{
  "num_key_value_heads": 4,
  "hidden_act": "tanh_gelu",
  "init": "uniform",
  "lr_head": 0.0084
}
Each number is 128 + 32 x the weight over its row's rms, rounded and kept within 0 to 255. Layers, rows and columns count from 0. The size above them is the row's rms in percent of the matrix's.

# layer 11 attention query, 384x192, rms 0.046, rows 0-46, columns 96-127
size [ 86  87  91  90  92  85 106  82  77 107  91  88  81 127  95 106 106 100 100 104  99  96 101  88  98 106  97  95  98  96 102 100  93 105  97  99  93  94  91  98  89  93  98 104  91 105  94]
[[122 179 128 114 160 171 192 104 110 136 135 105 164 114 157 151  73 131 154 150 122 131 161 108 116  97 121 151 116 123 141 101]
 [129 148  61  80 164 115 110  82 174 134 133 105 119 135 140 151 112 145  98 156  89 149 137 156  40  54 179 104  98 173 156  92]
 [114  98 169 163 119 169 145 113 103 110 130 148 104 152 108 117 148 108 106  77 168  65 143  98 159 162 118 117 132  60 128 127]
 [159 139 162 136 138 153 143 123 156 135 144 149  90  86 169 132 123 150  98 100 170 146 147 160 172  46 142  89 149 154 114  84]
 [102 142 162 153 162 148  98  96 139 125 171 138 157 187 104 164 126  67 104  95 139 137 104  77 129 161 138 130 148 128 168 112]
 [137  98 143  97 191 155 154 128  82 133 115 131  68  77 119 163  85 123 112  62 136 147 144 179 146 134 130 102 143 137 144 161]
 [187 161  85 137 102  59 150 101 178 184 102  87 135 175 105 103  98  97 137 128 133 130  91 117 103 174 122  55 101 146 153 147]
 [158 134 116  99  69 107 122 116 118 130 123 133 175 153 128 100 186 129 150 156 113 173 132 102 123  99 132 124 117 175 118 169]
 [129 133 109  55 123 139 123 100 123 165 140 126 126  77 177 152 130  59 118  91 146 162 122 178  97 142 183  93 125 152 180 127]
 [ 82 107 144 123 148 134 114 140  97 124 148 157 120  86 172 129 142 164  81  72 138 128 159 165 145  56 120 198 140 126 100 101]
 [185 158 129 129 117 125 145 114 133 123 110 123 112 154 102 102  92 140 138 141 119 126  92 136 162  91 131 110  93 173 142 158]
 [ 74 150 103 161 110  86 160  96 161 106 148 123  92 148  72  82 182  76 128 145 123 130  80 145 112 136 122 113 138 158 156 151]
 [ 99 116  99 150 103  63 132 144 172 138 175  98 138  94 164  87 125  94 120  80 175 161 115 120 103 182  98 141 149 111 119 122]
 [ 79 121 164  73 138 160  88 109 123 139 160 154 106  76 173 106 142 156 119 100 105 119 180 106 110 105 164 124 141 135 169  97]
 [116 117 162 208 145 151 123 107 141 110 117 127 134  69 178 158 124 113 113  69 162 151 127 137 155 165 125 137 172 129  90  88]
 [106 131 129 156  97  87 105 129 110  96 123 104 155 119  76 109 174 114 116 119 129 179  66 165 118  36 159 105 109 136 161 119]
 [155 182 119 136 136 107 176 101  53 145 113 140  98 163 129 180 101  92 119 209 105 120  88 139 156 103  94 130 170  89 138 128]
 [108 103 150 140 159 175 103 121  89 173 146  87  94  68 125  84 100 161  51  95 136 157 106 111 158 149  97  86 147 144 149 140]
 [139  97 194 166  70 177 119 158 119 181 146 104  94  76 170 153 117 106 114  91 107  85 167 106 141 107 134 186 116 172 163 171]
 [ 67  93 121 105 150 162 138 118  99 176 106 174 126 169 145 128 151 123 129  66 118  78 115 105 119 133 136 126 101 115 109 153]
 [151 152 193 128 151 148 186 178 135 157 161 154  96  64 158 110  81 117  95 124  86 151 131  93 143 108 118 115 121 116 146 159]
 [182 130 157 151 156 149  92 150 114 104 128 107 151  88 114 149 149  95  97 129 130 115 117 157 142 108  90 161 118 183  98 121]
 [136 200 139 168 199 113  91 127 149 104 143 127 169 125 142 113 119 129 153 153 145 150 119 144 131 107  87 149 140 137  57 151]
 [163 130 145 165 113 124 220 107  72 157 161 158 117 124  82 102 131 137 158 102 195  87 148 163 120 130 127  53 149 134 125 129]
 [143 148  76  90 165 162  85 130 151 148 107  77 138 108 121 147 145 124 126 107 121 157 109 152 119  97 146 117 167 113 127  90]
 [ 84 178 161 164 170 117 145 138 147  48 114 135 127 112 102 168  93 124 171 108  94 135 100 128 139 102  88 117  80 144 176 171]
 [139 112 134 143  87 116  89  75  89 126 134 130 102  75 140 110 169 127 135  62 107 167 150 120 160 122  87 128 111 153 111  76]
 [ 83 192 126 112 187 101 104 131 118 126 101 116 156 105 142 162 144 153 104 105  91  90 122  77 118 138  88 114 161 181 114 141]
 [ 93 140 159 137 110 198 121 132  92 130 187 113 190 152  82 129 252  86 139 114  98 144 156 144 109 122 180 184  99 119 119 136]
 [121 119 148 109 161 101  89 119 253 170  67 142 140 107 141 126 157 129 156 121 109 152 156 174 121 116  12 172 111 121 114 139]
 [169 127 143 116 132 108 182 127  83  81 164  99 122 147  73 116  94 164 134 123  86 106  97 116 103 104  95 139  53 104 154 149]
 [111 179 151 158 122 167  73 133  71  93 114 122 134 118  96 116 175  79  97  84 142 133 100 127  47  95  87 102 183 153 116 177]
 [174 116 122  84 120 107 156 176 127 134 104  70 156 137 136 104 175 100 171 114 155  89 131  91  53 113 167 161 111 136 164 149]
 [ 84 170 132 126 183  45 122 120 127  80  91 121 120 154 130  98 183 150 187 126  98 144 132 124 125 117 112 229 147 186 173 111]
 [128 113  85 104 111  99 150 136 139 168 171  80 126 139 134  87 138 126 147 152 126 139  59  94 116 139  99 157 164  80 129  94]
 [ 95  95 108 167 128 167 118 112 135  91  94  47 123 152 113 155  91  79 139  92 136 163 202  94 166 123 153 155  88  74  81 165]
 [150 132 148  92 140 122  98 179 148 138 107  85 116 119 126 136 101 166 131 121 114 155 189 127 132 103 119 136 152 141  59 117]
 [ 85 194 108 114 104 151 116  74 185 218  65 152 104 100 122 152 141 142 140 109  57 122 138 123 124 154 100 115  92 118 131 163]
 [158 174  59 103 143 135  80  93  88  88  49 127 139 135 102  51  93 142 140 112 136 113 132 128  91 166 147 148 172 151 152  96]
 [142 166  18  92 103 136 141 141 135 146 165 123  93 205 136 162  93 129 140 132 111  88 143  93 151 136 154 117 152  79 123 106]
 [146  95 106 132  88 153 100 126  72 135 144 155 166 151 134 128 190 122 162 119 138  63 112 131 135 162 200 132 171 156  79 119]
 [118 157 120 116 125 188 124 151 134 168  93 103 106 136 133 139  95  53 138 159 145  79 144  72 146 207 139 103 114  90  83 171]
 [ 86 170 129 102  97 122 126 134 190 111 141 111 153 144 113 101 123 149 108 127  95 138 102 111 169 107 178 149 165 165 120 148]
 [129 105  95 127 161 135 112 137 152 157 124 118  76 114 110 144 188 101 124  99  92 143 140 134  93  75 101 112 167 159 137 127]
 [ 68 169 106 110  82 114 105 178 162 118  65 170  80 108 149 133  67 136 150 187 107 144 133 101  78 144 113  87  40  57 141 187]
 [ 88 193 121 167  96 122 140 145 138 161 156 117 118 155 228 143  85 130 122 111 193 157  93 149 137  82 122  86 137 123 132 129]
 [ 84 171 215 118 154 151 121  99 115 130 153 137 186 103  72  96 120 143  75  87 116 135 113 171 160  89 171 151 158 140 125 153]]
# layer 11 attention key, 384x192, rms 0.0449, rows 0-45, columns 96-127
size [ 85  87  89  87  93  89 106  89 108  87 104  79 116  85 112  84  98  93  93  99  93  90  93  85 101  98  97  93  98  99 102 100  95 103  99 100  96  95  94  91  93  88  93 102  89  97]
[[113 161 112 151 113 100 108  89 119 155 119 175 125 111  85 108  91  62 131 112 190 189 101 116 146 137 131 161 193 100 123 156]
 [145  66 138 110 136 124 117 146 191 118 191 104 139 185 143  72 133 183 132 103 141 145 131 174 115 133 126 114  86 167  95 108]
 [149 161 131 148  98 131 143 109 108 128 123 165 150  95 107 162 127 108  67 121 163 181  82  83  87 131 147 163 178 129 134  65]
 [169  88 154 165 129 128 138 119 133  96 185 132 105 142 152 152 125 190 169 136  95 147  98  81 164  96 120 134 152 115  83 174]
 [123 147 102 148 108 158 143 171 146 112 177 168  94 114  86 133 133 113  78 159 170 125  95 116  88 123 112 102 130  98 159 120]
 [110 117 184 131 138 210 123  99  78 134 156 114 162  94 139  90 118 136 180 152 133 159 155 124 139 116 162 188 112 144 128 171]
 [ 92 136 149 113 122 143 110 170 152  82  97 151  65 129  74 167 130  98  93 170 154  95 114 149  95 138  89  91 131 104 136  81]
 [173  96 113 106 146 139 103 128 131 133 157 180 147 160 108 167 127 123  97 161  71  91 151 165 161 105  55 108 124 116 130  36]
 [193 120 156 113 129 173 124  96  96 155 132 134 174 137 167  76 130 160 146 109  69 108 103 126 174 155 138 135 147 121 190 146]
 [142 134 136 167  89 113 138 151  90  90 158 162 134 173 160 123 149 199 192 117  96 155 141 102 108 162 131 129 181 122  78 162]
 [ 91  87 124 159 143 141 113 192 138  62 124 139 114 162 101 181 176  81 100 139 179 145 127 163 103 112 118 145 106 137  87  65]
 [161 139 140 110  40 148  58 107 123 107 148 155 150  87 180 110  70 195 127 166 122 132 159 134 115 150  93 159 203  67 137 130]
 [183 147 131 121  93 120 117  82 123 160 143 141 129 146 149 106  81 182 142  97  70 114 140 168 166 126 128 114 171 112 112 110]
 [141 124 106  93 146 118 132  89 109 127 146 113 103 137 153 172 114 187 152 101  62  99 178 132 106 139  86 151 141 150 123 160]
 [104  93  97  91 161 165 114 151 153 136 117 109 126 118  85 167 123 181 100 204 151 109 152 119 102  87 137 128  93 123 137 119]
 [ 96 124 115 129 137  80 125  81 115 125 191 146 121 136 151 184 195  95 145 122 148 113 162 147  94 110  83 128  91 124  28 113]
 [105  69 121 101 157  89 157 122 143 157 159 111 121  86  83 154 148 151 152 168 106 141 148  80 127 122 168 121 158  91  94 164]
 [ 78 125 103 149 111 148 114 119 118  95 178 124 105 104 110 179  92 170 113 121 177 133  56 145 182 123 141  99  93  92 153 176]
 [ 75 129 129 108  83 126 110 111 162 167 131 106 102 134 119 146 132  91 139 194 115 118 157  82 110 113 114  78 134 125 130  87]
 [162  58 125  80 109 108 174 188  59 135 142 151 142 151 110 115 182 123 115 116 142 142 103 129  99 138 143 158 134 194 107 143]
 [153 202  92 106 151 120 156 122 109  97 113 106 140 107 124 123  62 160 172 166 128 173 108  87 123  69  73  91 221 102 148 107]
 [102 141  98 154 144  76 119 172 187 112 135 142 124 124 127  84  61  63 104 117 191 113 149  87 136  95 158 147 142  92 112 151]
 [150 146 118 129 128  86 127 167 207 140 150 149 118 120 114 108 106 144 165  65 139 146 123 130 138 143 182 134 112 123  64 120]
 [186 151  52 110 145  93 148 112  85 120  93 104 141 156 152 157 142 159 135 199 133 134 143 116 133 157 144  17  92 177 135 120]
 [116 152 130 141 143 118 140 184 134 157 134 131  98 123 208 139 119 139 127  98 144 122 151  86 108 124  92 154 187 140 150 138]
 [124 124 130 149 131 146 156 116 144 133  88 160 117 162 134  67 117 105 115 104 159 100 132 109 122 110 170 117  99 125 133 155]
 [131 152  84  97 151 136 143 123 147 127  69 102 175 156 160  97 148 171 163 114  98 116 134 163  68 116  84 138 173 101 216 152]
 [103 137 189 174  90 166  68 111 161 169  95 148 181 154 106 173  96 105 123 110 115 129 122 124 117 121 120 115 109  90 118 189]
 [181 101 144 132 146 155 107 158 118 123 108  94 102 110 143 114 142 119 122 131  97  95 107 131 117 146  87  70  94 120  85 134]
 [132  89 125  86 150 106 128 131 135 129 109 164 176 146 161  50 113 110 189  84 187 111  60 180 136 126  66 123 122 188  62  77]
 [ 83  91  88 135  98  72 196 145 142  98 146 135 125 146  99 139  99 130 119  88  94  73 163 131 105 138  94 165 179  66 131 171]
 [164 120  91 126 159 107 118 146 149  70  62 112  69 129 120 113 141 137 123 143 121  90  92 106  42 116 115  92 156 161 109 158]
 [170 155  80  96 127  62 108 159 151 103  79 105  96 131 125  81 146 105 148  94 141 124 122 171  71 112 159  56 137 184  67  93]
 [ 97 144 137 126  92 144 100 154 101  71  85 163 150 141 179 169  72 144 119 130 157 146 162 143 159 120 117 135 184 128 144 115]
 [110 138  61 131 161 140 115 167 186 220 116 111 148 140 125 133 139  77  89 106 118 168  73 138 145 147 132 141 168 125 137  94]
 [165 118  93 176 199 134 144  97 145 122  78 125  69 181 153 115 124 106  89  89 101  67 141 138 101 112 140 167 107  62 131  95]
 [135 135 109 101 109  77  41 116 140 167 135 126  67 129 158  91 124 149 147 176 137 216 162 143 140 130  91  79  73 155  52  74]
 [163 122 124 161 106 108 124  99 161 220 151 145 144 163 106  79  75 126 161 144  18 151 103 154  99 120 134  90 108  94 138 138]
 [145 104 121 112 140  96 106 116 143 124  92 177 110 179 134 144 203 153 142 158  90 104 173 144  57 173  91 134 167  72  93 184]
 [132 140 163 140 198  98  96 132 150 120 142 117 161 154  98 180 141 158 120  93 112 159  89 210 152  81 105 114 101 126 137 106]
 [122 145  95 159 140  53 118 163 115 125 151 127  88  98  98 117 158 130 104 195 183 118 121 174 149 164  89 151 129 123 145 109]
 [116 161 123 189 163 134 125 115 104 120  81 127 161 114 165 135 103 139 111 175 144 175 168 126 146 125 176 122 130 128 143 182]
 [ 92 133 165 159 165 146  93 152 152 133  83 211 106 125  88  93 133 129 152  70 135 113  84 162 165 124 142 126  89 168 120 113]
 [ 91 100 132 111 116  87 139 151 174 128 108 119 125 138 145 117 150 132 120 122 144 150  88 146  64 134 165  88 109 141 140 101]
 [ 89 173 119  95 126 104 158  71 111 111  96 197  96  65 116 121 125 114 171 128 121 133 135 151  97 143 188 155 107 150 111  59]
 [110 105  97  87 158 103 141 123 148 113 159 106 124 138  99 137 144 115 118 107 153 188 168 129 152 139 133 143 136 112  91  93]]